Weights of a small GPT-style language model, trained from scratch on English Wikipedia.
Size: vocabulary 8192, 19.7M parameters.
Training: a variant of Adam for these matrices, 676M tokens.
Each number is 50 + 15 x the weight over its row's rms, rounded and kept within 0 to 99. Layers, rows and columns count from 0. The size before them is the row's rms in percent of the matrix's.

# gate: layer 3 MLP gate, 832x320, rms 0.106, rows 336-364, columns 160-239
# up: layer 3 MLP up, 832x320, rms 0.108, rows 336-363, columns 160-239
# down: layer 3 MLP down (transposed), 832x320, rms 0.104, rows 336-363, columns 160-239
gate336 107:34 32 49 17 50 53 43 47 41 49 35 36 59 43 62 47 62 39 28 36 29 26 55 36 49 55 22 69 63 32 79 34 24 62 66 46 43 47 54 21 27 65 63 74 48 40 45 65 60 43 50 46 70 67 54 61 52 41 40 83 64 58 70 64 40 63 63 59 74 47 60 38 32 41 38 60 98 60 43 44
up336 108:49 17 36 48 49 40 81 52 43 53 54 78 80 44 44 47 70 48 49 50 17 51 76 61 32 59 38 52 78 37 62 36 59 42 26 58 37 39 37 49 52 54 28 32 46 75 78 60 38 68 56 64 14 53 59 33 60 55 38 30 51 30 36 49 42 44 64 59 45 44 50 65 44 49 56 26 50 47 68 39
down336 101:68 48 48 61 53 57 36 55 51 55 38 63 56 52 65 46 41 67 42 65 37 41 55 59 58 56 52 34 69 64 77 67 71 20 74 58 04 58 62 47 79 63 79 44 71 33 62 40 64 42 52 57 56 68 47 63 57 19 49 51 58 38 42 72 38 40 50 57 32 34 64 38 49 39 48 38 49 79 48 83
gate337 107:29 27 49 34 51 32 49 45 37 47 45 63 43 15 51 60 69 50 50 60 61 43 80 47 19 80 46 67 53 68 64 66 47 51 32 32 57 32 34 55 57 41 39 49 40 65 87 46 81 53 38 39 24 52 35 20 41 55 28 34 53 82 45 15 73 54 30 51 54 62 41 43 38 32 42 34 78 63 56 52
up337 106:76 45 35 34 24 42 44 54 34 39 56 37 74 64 45 44 08 61 49 40 34 45 27 48 74 61 44 51 59 46 34 14 48 59 44 49 58 38 54 60 23 54 49 32 55 16 51 50 35 60 56 64 54 61 59 73 62 43 37 24 65 43 67 65 23 27 59 43 42 75 64 76 51 39 71 62 14 52 37 39
down337 098:45 73 72 70 31 24 68 41 59 62 52 49 79 45 39 63 40 34 64 32 82 40 25 36 49 45 36 21 37 35 73 56 70 29 72 63 60 60 58 49 58 38 37 41 54 45 43 30 50 41 66 46 52 56 74 62 46 50 40 38 73 55 32 61 84 72 51 84 56 55 41 59 66 69 59 64 51 52 52 56
gate338 104:57 33 49 53 49 71 32 55 35 39 17 16 63 60 65 61 37 54 53 38 30 54 35 40 48 66 60 52 29 77 51 60 44 49 69 65 47 51 63 59 49 29 60 56 54 34 54 69 57 54 61 39 74 51 28 33 38 76 45 49 38 70 48 52 53 49 59 40 62 62 48 58 63 45 66 32 54 50 39 35
up338 120:38 51 25 44 69 30 53 73 59 56 43 64 43 23 56 51 53 39 53 50 44 54 76 34 46 58 44 56 59 55 66 49 65 30 78 65 54 57 29 46 50 58 37 41 43 62 69 56 28 61 62 21 35 47 36 28 74 54 43 28 33 53 88 38 64 47 54 40 42 71 43 77 38 47 36 46 76 62 61 69
down338 100:49 60 55 77 45 49 20 53 53 38 49 52 59 63 50 61 46 57 45 46 78 23 60 24 41 46 59 43 36 31 37 65 52 29 48 49 25 53 61 39 39 74 58 28 42 66 41 09 39 39 73 38 52 79 53 43 46 37 70 56 53 55 56 55 55 51 69 44 50 51 37 55 50 76 39 58 53 54 35 43
gate339 098:57 49 44 33 19 51 54 32 24 03 49 57 49 35 39 51 51 35 46 28 24 74 43 53 34 50 68 43 55 57 27 36 44 51 81 67 42 33 77 46 45 22 23 39 77 85 60 39 52 52 48 35 52 62 59 53 53 42 64 54 17 62 48 25 68 62 29 65 42 55 52 62 51 58 27 32 70 36 58 41
up339 093:53 55 49 46 25 40 51 37 47 21 59 51 42 46 42 46 57 51 56 46 40 58 43 44 22 60 35 44 27 23 68 56 47 11 93 47 34 58 42 32 42 62 17 46 62 38 29 32 52 63 75 42 61 37 45 43 44 59 65 40 79 41 57 41 44 32 44 43 45 55 84 41 46 58 27 59 65 50 36 60
down339 133:49 52 52 59 67 48 58 58 67 69 67 40 54 62 51 03 56 45 55 71 60 49 45 47 64 56 62 42 36 19 51 43 44 67 31 09 50 11 28 53 50 51 60 51 52 54 64 62 63 50 47 44 39 53 18 67 60 53 70 54 35 69 57 57 51 39 46 43 54 46 49 63 63 45 60 09 56 56 57 51
gate340 103:68 44 40 49 62 57 51 43 33 56 40 28 56 59 25 38 18 73 54 59 52 51 64 33 40 50 49 28 67 79 28 74 63 41 55 23 60 48 27 27 73 59 16 61 69 23 49 39 55 34 54 43 28 62 58 35 52 40 64 64 43 59 46 63 61 40 33 40 52 42 32 53 56 50 46 41 51 49 71 28
up340 107:49 57 33 44 82 58 39 43 37 48 61 57 35 57 45 38 29 64 97 42 53 68 60 53 51 42 47 19 57 66 40 81 33 62 58 31 32 74 19 25 69 88 27 65 63 17 51 38 65 35 51 54 28 59 54 34 47 50 63 62 41 71 38 46 70 37 62 35 57 57 69 43 61 58 47 44 27 52 74 34
down340 097:45 77 58 44 62 60 52 58 48 84 90 56 33 45 45 55 60 33 46 08 61 66 24 66 53 30 18 42 40 52 39 57 50 75 62 34 45 57 33 42 45 60 69 45 57 50 28 32 33 42 43 39 53 47 58 43 70 37 46 59 30 42 57 67 66 67 66 35 50 47 35 76 55 31 27 45 45 65 64 41
gate341 102:46 63 53 55 62 40 52 69 60 49 35 38 45 53 39 33 31 53 49 46 34 60 75 36 45 51 65 40 26 42 80 61 45 30 43 49 38 40 33 67 50 39 82 36 66 51 32 58 28 33 31 64 86 28 34 37 32 45 58 53 43 76 53 69 48 53 09 56 58 38 51 53 29 62 27 29 41 58 45 47
up341 101:35 57 51 38 45 39 60 36 10 52 41 45 46 47 64 67 50 62 43 43 58 42 43 61 58 57 65 60 43 56 85 42 66 53 54 72 34 52 47 53 34 21 45 45 66 48 73 43 47 60 58 63 45 57 51 53 45 41 54 27 42 31 54 49 61 50 52 59 71 40 30 43 64 54 81 66 50 59 59 49
down341 093:16 49 56 79 52 52 55 69 61 62 47 66 63 33 24 53 67 42 45 79 44 67 30 27 58 59 44 44 64 29 52 55 63 57 25 42 40 55 48 34 67 68 69 71 48 65 51 29 46 42 60 77 45 43 50 49 38 32 51 61 64 40 44 32 37 36 51 41 39 41 42 74 72 66 50 39 46 23 44 64
gate342 094:74 71 49 30 62 54 56 55 69 32 25 53 39 35 42 45 58 52 39 35 42 45 43 41 39 46 51 52 74 35 70 31 73 56 80 22 50 63 68 58 59 69 39 50 31 33 30 61 53 40 45 51 41 22 41 03 37 50 31 62 46 67 55 50 68 62 32 42 47 46 68 64 56 60 62 46 71 70 63 49
up342 091:51 58 50 47 56 58 46 44 83 69 74 48 38 28 55 56 63 29 33 38 48 20 29 41 73 80 39 18 67 26 76 23 47 63 60 02 67 58 23 64 80 60 51 41 29 42 41 82 33 71 52 48 45 52 61 76 50 28 42 25 80 58 58 47 30 29 45 37 57 36 47 28 61 42 45 55 60 75 59 69
down342 150:44 41 36 33 43 58 49 46 45 39 51 52 56 49 55 85 57 55 47 35 44 60 60 59 53 51 46 36 61 49 44 43 63 52 46 20 56 07 48 57 51 46 47 37 52 51 55 54 62 45 52 49 49 35 61 50 49 63 30 52 53 80 52 37 41 51 66 45 46 49 48 59 47 65 56 32 59 58 43 58
gate343 103:56 48 54 72 40 59 39 47 82 62 42 40 43 38 61 27 47 36 19 59 28 72 31 50 41 37 68 51 42 65 82 61 36 38 75 62 38 50 45 64 46 85 51 63 47 51 52 54 26 35 44 39 48 62 55 40 37 35 57 44 47 53 74 70 39 32 70 53 68 28 40 17 36 75 48 34 35 49 77 52
up343 104:32 54 46 65 43 49 46 41 88 61 49 38 51 29 35 38 47 26 47 44 42 61 41 52 49 62 49 38 35 42 35 50 67 27 61 43 54 55 56 63 24 57 56 52 61 58 39 68 31 62 33 48 52 62 37 42 48 49 70 50 37 19 45 52 54 45 72 47 65 49 52 46 51 44 46 27 62 54 79 38
down343 125:60 50 52 30 30 37 57 48 47 50 78 33 57 39 58 74 53 56 57 48 49 38 54 33 55 50 32 46 56 69 40 80 62 70 49 66 47 82 46 76 70 34 46 34 59 50 38 71 50 54 50 64 39 56 61 72 38 61 45 50 58 58 60 49 38 58 55 47 46 46 55 45 33 43 33 50 46 31 64 65
gate344 098:36 15 43 60 41 44 51 49 44 50 31 53 69 02 39 51 44 61 12 33 73 32 63 45 50 70 63 43 66 37 30 36 39 42 59 39 55 57 50 64 53 68 38 49 51 78 51 75 59 35 59 40 39 66 53 46 75 37 72 34 50 75 17 33 52 62 26 51 61 66 78 38 45 39 60 75 60 64 65 55
up344 100:32 55 52 26 13 63 36 20 62 38 45 66 58 10 23 69 35 21 48 71 42 32 59 40 65 67 42 43 51 27 47 36 38 44 46 62 49 41 44 39 39 58 44 32 20 25 50 38 38 34 19 64 59 31 49 51 27 64 54 37 81 62 41 72 28 51 24 50 54 57 58 47 71 52 24 45 19 36 56 61
down344 089:68 36 58 58 68 40 56 89 00 34 44 55 58 66 56 51 31 54 65 50 38 35 23 37 45 46 54 36 69 50 42 55 67 48 19 58 30 41 28 46 38 57 29 79 57 57 53 43 58 55 65 34 55 46 46 48 73 36 44 59 50 63 52 40 39 69 37 63 45 48 52 70 40 52 72 50 39 56 35 35
gate345 100:51 49 41 58 47 25 70 50 28 29 21 47 60 68 58 55 37 63 20 32 57 71 72 48 52 19 63 46 41 39 49 46 46 46 34 48 63 38 57 65 45 31 50 69 56 83 61 74 67 56 29 32 50 54 54 71 65 63 38 81 42 72 49 72 50 49 62 61 50 74 66 44 53 36 49 44 50 65 49 13
up345 100:65 48 52 27 23 58 64 46 51 39 49 51 74 50 56 56 11 61 86 89 67 59 38 38 56 27 42 53 45 29 42 42 62 50 55 60 41 51 18 63 43 37 48 57 43 30 38 66 22 58 33 64 69 42 53 47 43 76 32 29 83 34 58 63 45 28 54 54 73 38 71 33 24 50 31 61 58 51 24 42
down345 097:72 63 67 52 70 52 30 46 48 41 66 48 23 46 70 56 67 24 60 58 51 41 55 44 37 58 74 72 43 30 67 52 55 41 20 67 52 33 60 71 66 62 39 75 50 83 43 35 57 43 79 31 26 47 46 75 83 31 35 64 29 54 33 48 48 48 37 57 47 53 33 31 78 45 63 52 40 46 55 75
gate346 104:55 35 25 17 65 53 39 53 43 59 23 55 72 65 50 29 34 47 84 49 26 41 43 29 40 22 33 53 52 67 52 51 53 42 60 66 43 51 44 89 39 53 54 54 74 49 62 49 69 62 52 48 48 70 50 39 36 37 24 49 49 69 48 60 91 49 51 67 74 31 45 68 35 42 28 82 36 42 61 59
up346 110:31 53 62 66 69 29 40 75 38 45 51 39 46 49 68 25 43 33 76 19 51 36 56 47 51 40 33 48 80 48 80 63 62 30 13 74 43 31 55 41 68 57 29 39 30 56 46 63 49 45 51 52 37 66 39 58 43 65 45 64 56 54 73 47 47 58 48 29 57 65 23 55 40 47 57 64 36 38 56 55
down346 101:48 26 60 48 23 57 57 87 81 47 47 56 41 71 79 43 37 19 40 53 26 22 60 41 31 32 53 50 46 38 58 47 72 74 49 39 34 52 47 47 63 57 17 39 46 59 31 46 69 21 54 61 67 78 37 49 51 51 45 53 47 59 82 39 71 39 47 33 47 54 60 56 61 63 33 56 53 37 11 43
gate347 099:38 57 56 47 56 37 38 33 06 22 44 42 54 46 79 29 39 53 52 49 65 38 55 51 58 50 44 27 38 96 38 64 57 45 49 52 55 31 40 55 13 65 64 41 61 42 61 22 35 47 62 23 37 67 38 47 41 49 36 52 31 60 40 50 49 66 45 57 48 71 28 62 58 59 47 46 49 24 61 78
up347 094:60 41 43 62 63 64 52 55 67 56 44 39 32 66 46 49 37 44 55 51 61 48 33 56 64 29 36 16 88 20 53 36 44 68 44 61 60 32 46 38 42 50 41 83 44 47 63 61 46 15 26 48 35 68 53 41 67 53 38 45 46 52 55 27 59 59 55 60 46 30 74 42 22 49 27 48 35 50 63 52
down347 090:31 51 67 51 51 69 30 64 37 58 64 53 54 68 40 60 24 62 49 33 65 63 57 80 33 59 61 45 28 53 27 63 65 42 46 54 31 50 46 54 39 28 44 22 33 40 48 27 43 80 65 61 38 59 38 47 50 55 71 28 41 38 37 43 61 55 57 41 74 64 39 51 42 44 80 43 53 72 46 43
gate348 096:35 47 78 63 65 65 83 33 39 42 57 46 55 49 26 36 38 19 31 31 62 47 29 27 18 45 29 12 61 62 36 32 40 57 10 08 60 26 52 52 43 48 45 45 45 57 71 38 37 57 44 09 64 42 40 36 63 45 50 17 68 61 49 51 66 57 64 45 64 19 25 57 24 75 42 71 45 47 50 47
up348 092:58 42 33 50 40 62 58 49 35 48 49 70 59 62 36 27 81 60 25 58 62 42 00 71 37 81 73 59 61 52 50 50 66 43 46 41 40 44 21 42 47 43 26 40 63 13 34 37 18 68 59 26 57 55 56 17 45 53 44 78 37 38 68 54 65 42 39 76 64 31 48 38 35 22 40 58 67 75 70 56
down348 097:52 40 49 39 47 30 63 61 62 69 35 35 77 39 44 69 25 45 70 39 45 47 95 39 47 47 40 08 35 43 63 75 54 85 37 66 69 61 58 50 47 36 58 51 55 52 67 41 58 37 27 52 49 49 57 68 54 70 22 37 54 39 22 74 53 33 42 43 52 45 46 43 86 49 39 81 25 45 30 16
gate349 097:58 52 63 60 50 54 38 53 42 27 35 42 58 30 37 45 69 74 10 43 57 59 43 35 59 57 73 72 35 46 43 39 28 59 61 34 46 46 46 83 54 35 63 55 56 33 40 84 55 54 28 62 66 58 50 33 38 66 66 66 52 51 43 53 41 54 71 63 52 39 43 68 34 59 44 49 40 50 86 41
up349 097:50 62 33 64 75 33 39 51 44 60 52 33 25 74 52 48 33 27 74 60 85 49 71 42 38 25 76 74 34 47 13 27 35 71 50 41 55 64 59 07 42 43 49 37 53 25 30 69 44 68 69 29 56 56 53 39 77 42 55 57 33 24 33 48 49 39 37 74 48 51 69 37 49 64 35 57 66 38 71 37
down349 088:78 76 61 47 46 59 52 56 43 44 16 89 07 58 45 50 71 52 08 42 06 24 44 40 60 65 41 48 75 61 59 36 58 78 23 53 55 56 41 55 68 47 30 71 22 45 65 63 39 61 60 43 29 59 59 71 70 78 24 79 57 28 83 29 56 45 58 81 76 81 58 53 54 52 46 44 47 48 63 66
gate350 101:47 50 34 51 46 37 39 52 33 27 25 34 55 68 23 49 55 75 59 48 48 37 37 47 16 33 65 70 52 43 59 43 35 53 39 58 41 39 61 71 42 02 75 58 69 57 66 58 69 16 28 38 70 52 45 53 57 46 73 56 61 49 38 54 41 74 47 62 58 41 49 48 33 78 54 39 81 65 56 32
up350 097:24 40 58 55 41 51 38 68 36 49 25 73 36 37 50 51 51 39 30 29 57 71 87 46 41 70 44 53 49 56 54 48 45 47 45 50 55 65 26 57 53 18 52 20 49 65 59 70 45 56 61 27 33 57 50 30 47 56 60 58 45 74 35 42 55 40 38 33 67 45 24 53 51 31 34 39 74 37 37 56
down350 102:43 48 61 36 89 31 31 32 52 45 78 44 11 48 34 54 40 45 40 72 55 38 35 38 62 48 73 71 42 24 61 36 46 56 86 47 55 59 43 41 49 65 49 62 60 39 59 35 47 44 56 71 47 52 63 42 49 43 32 65 54 46 72 77 48 46 63 50 57 45 63 63 49 57 62 73 51 55 49 62
gate351 099:44 42 41 10 60 54 46 68 42 60 40 43 54 32 47 49 41 37 53 37 46 68 55 56 39 65 68 84 41 29 46 57 33 63 42 78 70 56 35 56 76 40 27 65 72 44 44 51 77 58 60 57 68 42 63 52 65 69 69 42 43 37 30 44 35 69 53 19 70 51 33 72 50 64 24 44 61 44 25 57
up351 093:74 20 55 52 61 40 49 49 55 66 50 48 42 72 38 33 36 40 72 48 57 35 40 54 29 37 54 33 79 65 57 78 41 38 71 51 39 32 45 63 34 72 45 41 25 44 41 44 57 40 36 52 59 27 58 40 48 33 32 78 46 53 63 53 40 64 54 70 23 56 43 54 62 67 45 57 49 53 63 33
down351 092:46 66 53 42 58 78 62 85 55 21 00 71 60 35 55 60 54 58 38 59 62 44 27 61 52 69 39 46 39 67 46 75 42 59 31 50 41 56 87 79 53 26 60 59 67 42 49 40 41 67 50 42 23 30 31 91 62 58 28 44 53 41 57 63 39 68 52 44 64 48 23 62 62 45 58 67 35 63 82 58
gate352 098:71 29 53 55 46 47 27 25 30 29 28 45 61 28 40 39 73 65 68 46 46 42 14 38 35 44 49 50 39 59 50 39 41 52 57 60 38 72 24 66 27 59 57 44 50 50 75 52 98 53 54 37 58 59 45 51 49 29 55 73 61 51 49 46 42 33 38 36 70 29 38 66 47 70 48 46 51 69 51 51
up352 095:52 72 59 48 62 61 55 56 47 49 48 38 41 46 37 56 33 27 29 52 71 47 50 62 41 59 71 41 67 43 58 61 66 22 51 33 44 57 36 42 63 61 58 43 47 55 54 62 44 62 40 61 60 60 47 35 82 42 30 63 70 54 49 44 68 99 42 38 47 50 84 47 47 30 34 52 58 33 67 70
down352 095:55 35 41 43 59 34 44 24 55 58 38 56 45 49 36 51 74 48 70 48 72 47 45 61 61 35 30 42 75 46 45 66 47 77 39 63 45 76 48 56 59 64 48 29 62 36 86 48 58 41 46 45 49 43 52 56 42 43 28 59 50 35 75 37 30 26 41 39 50 48 58 44 64 41 31 71 50 50 66 59
gate353 104:64 57 46 43 66 23 38 18 42 43 22 29 56 50 54 50 40 49 82 56 44 40 67 31 49 46 63 24 45 53 64 71 58 54 59 48 63 47 54 46 35 35 57 68 44 44 53 39 68 44 47 46 48 68 45 47 26 48 26 58 51 34 57 68 47 29 13 41 69 38 52 53 56 60 48 64 43 57 28 53
up353 112:64 61 23 49 48 46 59 71 57 37 56 55 68 57 64 76 41 53 48 67 45 54 73 42 44 43 62 73 68 60 52 31 34 36 45 53 64 29 55 66 49 75 44 67 48 65 40 52 59 48 38 55 66 54 41 52 22 05 62 54 47 65 59 79 81 63 51 68 66 67 61 29 52 38 29 62 55 47 54 64
down353 100:49 56 55 43 32 51 31 49 56 58 44 40 05 28 67 71 82 45 47 31 48 49 40 50 51 41 53 63 65 55 38 53 52 63 43 54 59 55 43 65 34 15 35 50 47 22 47 31 40 71 26 44 58 49 61 53 62 57 53 64 35 46 30 66 38 29 20 41 46 35 48 67 34 67 59 68 34 56 28 17
gate354 103:65 57 44 52 81 47 28 40 25 20 35 37 45 62 47 38 67 60 28 58 51 49 52 64 37 77 77 86 38 40 23 52 55 39 44 44 45 47 68 48 59 40 56 59 41 54 65 57 64 42 72 59 39 38 56 43 51 39 70 69 22 60 36 33 31 68 60 39 33 62 83 44 88 32 42 49 41 48 61 50
up354 101:39 36 50 58 47 39 74 38 50 45 63 57 31 47 70 19 35 49 51 58 68 82 57 56 57 36 40 45 73 36 35 32 74 60 34 73 63 47 35 32 63 33 65 60 33 42 41 47 54 68 63 57 22 56 24 73 56 53 74 28 39 44 81 64 39 57 45 53 50 45 43 79 41 63 61 37 41 68 57 45
down354 096:37 62 46 51 58 53 68 54 32 39 32 54 86 37 59 50 63 51 85 49 44 65 42 53 22 54 47 66 35 71 55 65 54 39 44 56 47 70 55 39 41 67 38 36 62 75 44 41 40 28 36 52 37 66 56 47 89 58 24 69 89 22 16 45 77 24 46 52 67 29 45 81 21 64 45 46 14 21 46 50
gate355 104:78 56 59 71 50 48 64 38 36 55 38 48 41 36 47 39 80 99 49 56 57 31 19 46 52 37 64 64 32 61 52 77 29 49 86 40 40 59 48 61 40 25 46 70 60 36 56 45 51 46 46 54 16 48 53 28 37 69 45 33 57 75 51 71 58 66 59 56 51 46 33 48 17 54 63 59 53 52 73 52
up355 105:50 56 45 51 57 34 40 53 69 69 68 66 56 56 61 44 44 47 58 39 57 48 53 41 40 44 00 74 71 52 39 70 58 29 42 62 70 39 59 45 31 18 65 59 47 65 40 56 35 51 52 55 34 33 43 60 39 48 74 28 62 60 60 29 15 44 86 42 34 72 52 51 74 63 66 47 67 57 34 49
down355 098:53 35 14 16 24 42 44 38 38 38 40 69 54 65 63 32 70 52 37 43 36 62 65 65 20 28 67 41 45 46 54 30 53 50 36 32 58 17 54 54 45 57 48 44 54 62 56 43 38 40 37 56 55 42 56 66 73 61 32 46 44 50 54 20 50 88 48 25 43 19 34 48 62 73 42 30 44 35 52 46
gate356 103:33 45 46 64 10 95 47 70 62 58 38 56 24 29 54 40 39 68 41 38 43 65 37 52 50 59 44 38 43 56 50 72 69 34 49 57 57 36 25 78 45 35 40 33 64 44 68 51 41 46 46 42 45 40 29 21 61 40 38 46 26 47 47 14 47 32 74 26 39 44 38 57 69 53 33 35 63 78 35 37
up356 104:38 21 70 67 30 37 45 39 25 40 42 32 57 27 60 39 45 74 11 22 41 36 83 36 44 13 61 65 57 43 78 42 33 80 58 13 49 31 55 61 51 23 80 62 16 74 74 56 74 67 50 32 52 63 51 53 74 74 79 37 28 42 39 44 45 84 37 85 62 39 51 55 63 39 51 42 61 62 71 45
down356 097:41 75 55 20 39 38 39 48 57 74 34 72 62 30 64 48 51 75 58 38 52 63 41 60 57 48 62 54 38 36 46 55 95 21 44 54 60 37 56 70 53 50 07 79 38 92 40 48 29 39 35 48 64 37 54 35 31 56 52 49 49 48 51 61 62 79 27 58 59 16 87 35 46 39 30 59 57 35 47 56
gate357 101:78 41 59 44 32 50 62 62 56 51 39 36 45 69 54 51 65 54 72 34 78 55 40 49 32 67 82 68 54 55 51 58 61 53 68 18 52 20 56 63 64 61 21 52 46 70 30 48 54 42 60 26 77 70 67 23 27 64 53 74 44 53 35 40 65 72 52 50 57 51 36 55 60 45 30 57 62 72 67 65
up357 100:37 53 32 51 65 54 40 21 52 59 44 37 26 52 69 68 27 27 61 40 42 51 50 51 59 40 29 49 32 41 77 47 52 42 45 55 63 54 22 70 62 62 70 46 52 45 37 46 44 53 32 53 68 57 40 67 43 37 42 78 60 60 32 48 58 41 69 61 50 65 38 40 51 51 43 50 36 47 71 66
down357 095:63 59 34 73 46 33 69 59 53 65 38 28 63 46 41 74 71 56 47 29 51 44 37 69 49 56 85 72 57 65 52 43 67 43 66 59 36 36 55 55 57 36 28 84 39 67 51 69 63 28 46 26 54 43 59 40 44 52 63 10 86 53 36 44 46 43 46 69 55 39 67 67 43 54 55 34 70 52 28 54
gate358 101:49 39 40 37 48 60 16 36 56 65 37 39 54 60 39 26 43 39 33 67 17 61 51 39 61 48 56 20 45 64 37 56 45 34 54 52 43 40 31 44 60 70 66 60 27 00 57 57 43 71 39 28 69 55 27 24 57 51 60 32 56 51 50 33 13 68 50 47 31 53 44 43 17 75 59 45 26 34 66 81
up358 102:65 51 41 54 55 49 52 58 65 71 57 56 73 47 61 50 65 35 57 39 63 65 52 67 33 63 56 59 53 28 48 68 36 61 39 46 53 53 69 67 41 57 30 42 43 92 29 56 62 39 54 57 20 59 60 62 51 41 31 54 60 44 49 38 78 16 57 25 60 48 60 42 64 44 48 79 67 44 77 41
down358 128:62 59 51 50 69 49 68 35 69 49 53 54 45 63 46 84 37 49 30 54 60 39 47 54 26 41 50 58 51 82 62 67 44 46 41 70 66 97 60 55 55 61 39 60 49 65 32 42 36 58 44 52 38 58 81 60 30 44 05 54 44 52 55 49 63 55 60 55 45 59 51 57 53 36 60 20 46 38 39 41
gate359 096:39 51 40 66 55 30 54 51 39 24 44 19 17 29 41 43 38 31 38 38 41 74 54 49 22 34 57 39 23 37 51 46 66 39 52 46 38 46 58 70 66 55 38 46 55 76 47 74 67 19 55 45 26 42 19 33 51 25 48 39 51 62 17 58 45 41 69 34 62 38 28 59 53 46 45 57 39 69 49 56
up359 092:58 50 49 48 62 35 60 59 59 50 55 37 26 47 22 24 41 69 32 59 34 61 62 58 33 32 53 49 58 68 66 54 42 50 33 69 51 49 74 77 50 64 66 32 61 73 36 37 61 38 49 25 61 62 34 39 49 37 56 73 49 63 24 40 72 39 75 43 25 54 39 69 54 64 52 54 51 50 40 71
down359 115:50 45 49 60 36 59 50 58 34 47 58 49 59 41 52 00 40 51 68 61 37 41 67 60 30 55 32 40 39 31 38 57 77 44 55 18 36 08 38 42 46 44 41 43 39 60 46 56 38 60 51 52 47 59 41 61 72 50 80 43 46 47 64 59 44 32 59 56 39 55 38 70 63 57 55 10 32 51 54 39
gate360 103:57 59 49 56 24 51 30 50 59 59 35 24 27 47 49 48 51 47 35 59 44 53 65 68 59 66 70 69 46 45 48 52 39 29 57 69 58 57 73 74 63 35 58 61 42 18 47 31 49 80 43 54 58 45 42 27 57 45 50 53 46 45 56 76 45 83 32 30 54 54 63 49 43 54 23 77 39 52 48 36
up360 099:61 68 35 48 58 51 54 55 47 85 46 49 67 49 43 51 46 55 70 43 36 43 67 43 05 25 51 29 63 55 34 68 48 81 56 54 41 54 71 44 60 57 49 45 43 58 46 63 44 52 37 52 58 55 60 42 28 42 68 39 55 45 57 47 60 35 48 51 38 27 37 49 50 52 50 53 68 49 46 48
down360 124:44 57 36 53 44 33 56 45 76 48 30 45 56 55 45 97 61 46 40 47 63 43 49 45 67 65 54 42 43 70 56 46 40 39 57 98 48 88 58 77 57 38 46 50 37 36 40 51 59 42 48 50 57 53 50 43 59 53 30 60 55 61 37 52 47 56 71 53 49 56 49 37 56 33 43 50 48 51 58 48
gate361 100:63 74 36 51 41 55 33 39 54 58 49 43 48 07 33 35 82 46 42 40 48 45 29 59 44 73 50 56 70 29 51 74 45 59 67 36 41 45 45 52 69 75 38 68 63 36 51 68 73 28 59 50 68 41 35 50 68 37 76 11 51 51 59 48 44 64 56 41 53 35 74 53 79 49 51 42 64 65 47 51
up361 098:07 29 59 60 29 26 37 85 53 24 48 58 45 62 13 60 63 61 34 44 74 61 43 50 66 60 79 43 26 58 49 65 44 49 55 46 55 73 30 57 40 44 68 42 37 35 36 29 47 43 62 48 64 41 44 41 31 45 72 57 82 49 40 72 17 41 49 53 40 44 62 39 27 20 35 62 45 33 47 54
down361 098:78 56 71 43 67 56 48 34 41 56 61 55 42 17 54 65 48 43 58 34 36 50 67 45 35 33 38 63 30 71 45 38 47 51 44 80 54 50 48 50 84 59 35 43 64 44 57 55 42 37 71 73 22 77 72 41 42 56 21 31 25 48 59 29 89 50 48 44 47 72 52 54 65 57 44 55 44 39 49 42
gate362 098:45 65 57 59 11 25 21 59 85 26 46 59 60 42 46 42 55 47 36 38 34 54 57 56 47 56 54 69 56 52 42 37 41 47 70 23 58 20 75 53 44 24 40 21 38 34 34 59 44 45 49 37 61 49 44 46 42 55 77 56 30 60 46 74 67 50 33 32 51 13 20 66 27 63 62 32 59 53 46 44
up362 092:66 27 33 64 55 51 57 41 29 52 41 61 42 51 57 45 35 49 53 50 85 52 62 48 41 39 85 94 41 72 35 57 57 86 64 72 32 64 73 62 40 38 23 34 63 80 57 62 48 41 46 57 52 23 55 67 61 63 54 75 20 40 62 68 41 70 56 76 42 58 58 75 27 45 40 32 59 44 44 40
down362 136:57 41 73 64 45 38 40 48 65 56 38 38 65 47 51 83 67 51 40 40 38 55 39 42 54 45 44 45 47 85 46 33 54 41 61 58 64 92 58 38 52 67 53 52 46 41 51 40 55 56 56 51 48 55 72 39 48 52 14 51 58 26 50 46 53 44 44 44 54 53 50 48 49 40 65 83 39 51 63 48
gate363 099:36 38 48 55 33 47 39 29 52 51 37 43 42 37 55 41 79 40 22 43 30 50 44 46 26 84 67 60 64 61 50 58 14 76 52 53 64 27 69 72 55 46 27 38 64 58 59 30 41 58 63 40 69 50 51 56 63 26 51 33 43 59 52 36 45 54 51 67 48 62 58 56 48 51 39 37 49 44 57 56
up363 097:71 30 24 55 29 37 43 67 24 35 56 74 47 30 51 66 63 26 34 20 41 72 83 66 51 55 70 57 85 61 42 69 42 65 49 26 48 43 80 62 70 34 71 63 17 20 45 66 36 54 61 74 44 54 40 36 48 66 56 62 67 27 53 45 62 48 11 38 55 77 59 41 22 49 63 42 63 37 51 30
down363 094:38 33 53 61 71 33 30 65 57 60 64 68 56 62 71 67 54 58 56 76 33 57 49 46 32 42 50 42 30 45 51 64 78 31 80 75 23 70 57 59 32 74 48 58 77 33 24 68 49 27 50 55 46 40 41 24 31 48 74 52 45 63 51 35 46 60 53 44 55 41 54 34 30 60 50 51 48 46 60 64
gate364 101:48 49 42 52 53 50 43 43 35 62 45 54 59 04 47 33 59 79 57 58 54 58 59 37 46 74 57 95 57 59 44 75 53 36 45 45 55 29 46 56 70 68 45 32 64 80 72 80 43 45 17 31 29 76 48 35 66 35 36 44 24 63 51 32 69 48 44 30 68 40 53 51 45 48 30 65 99 46 41 40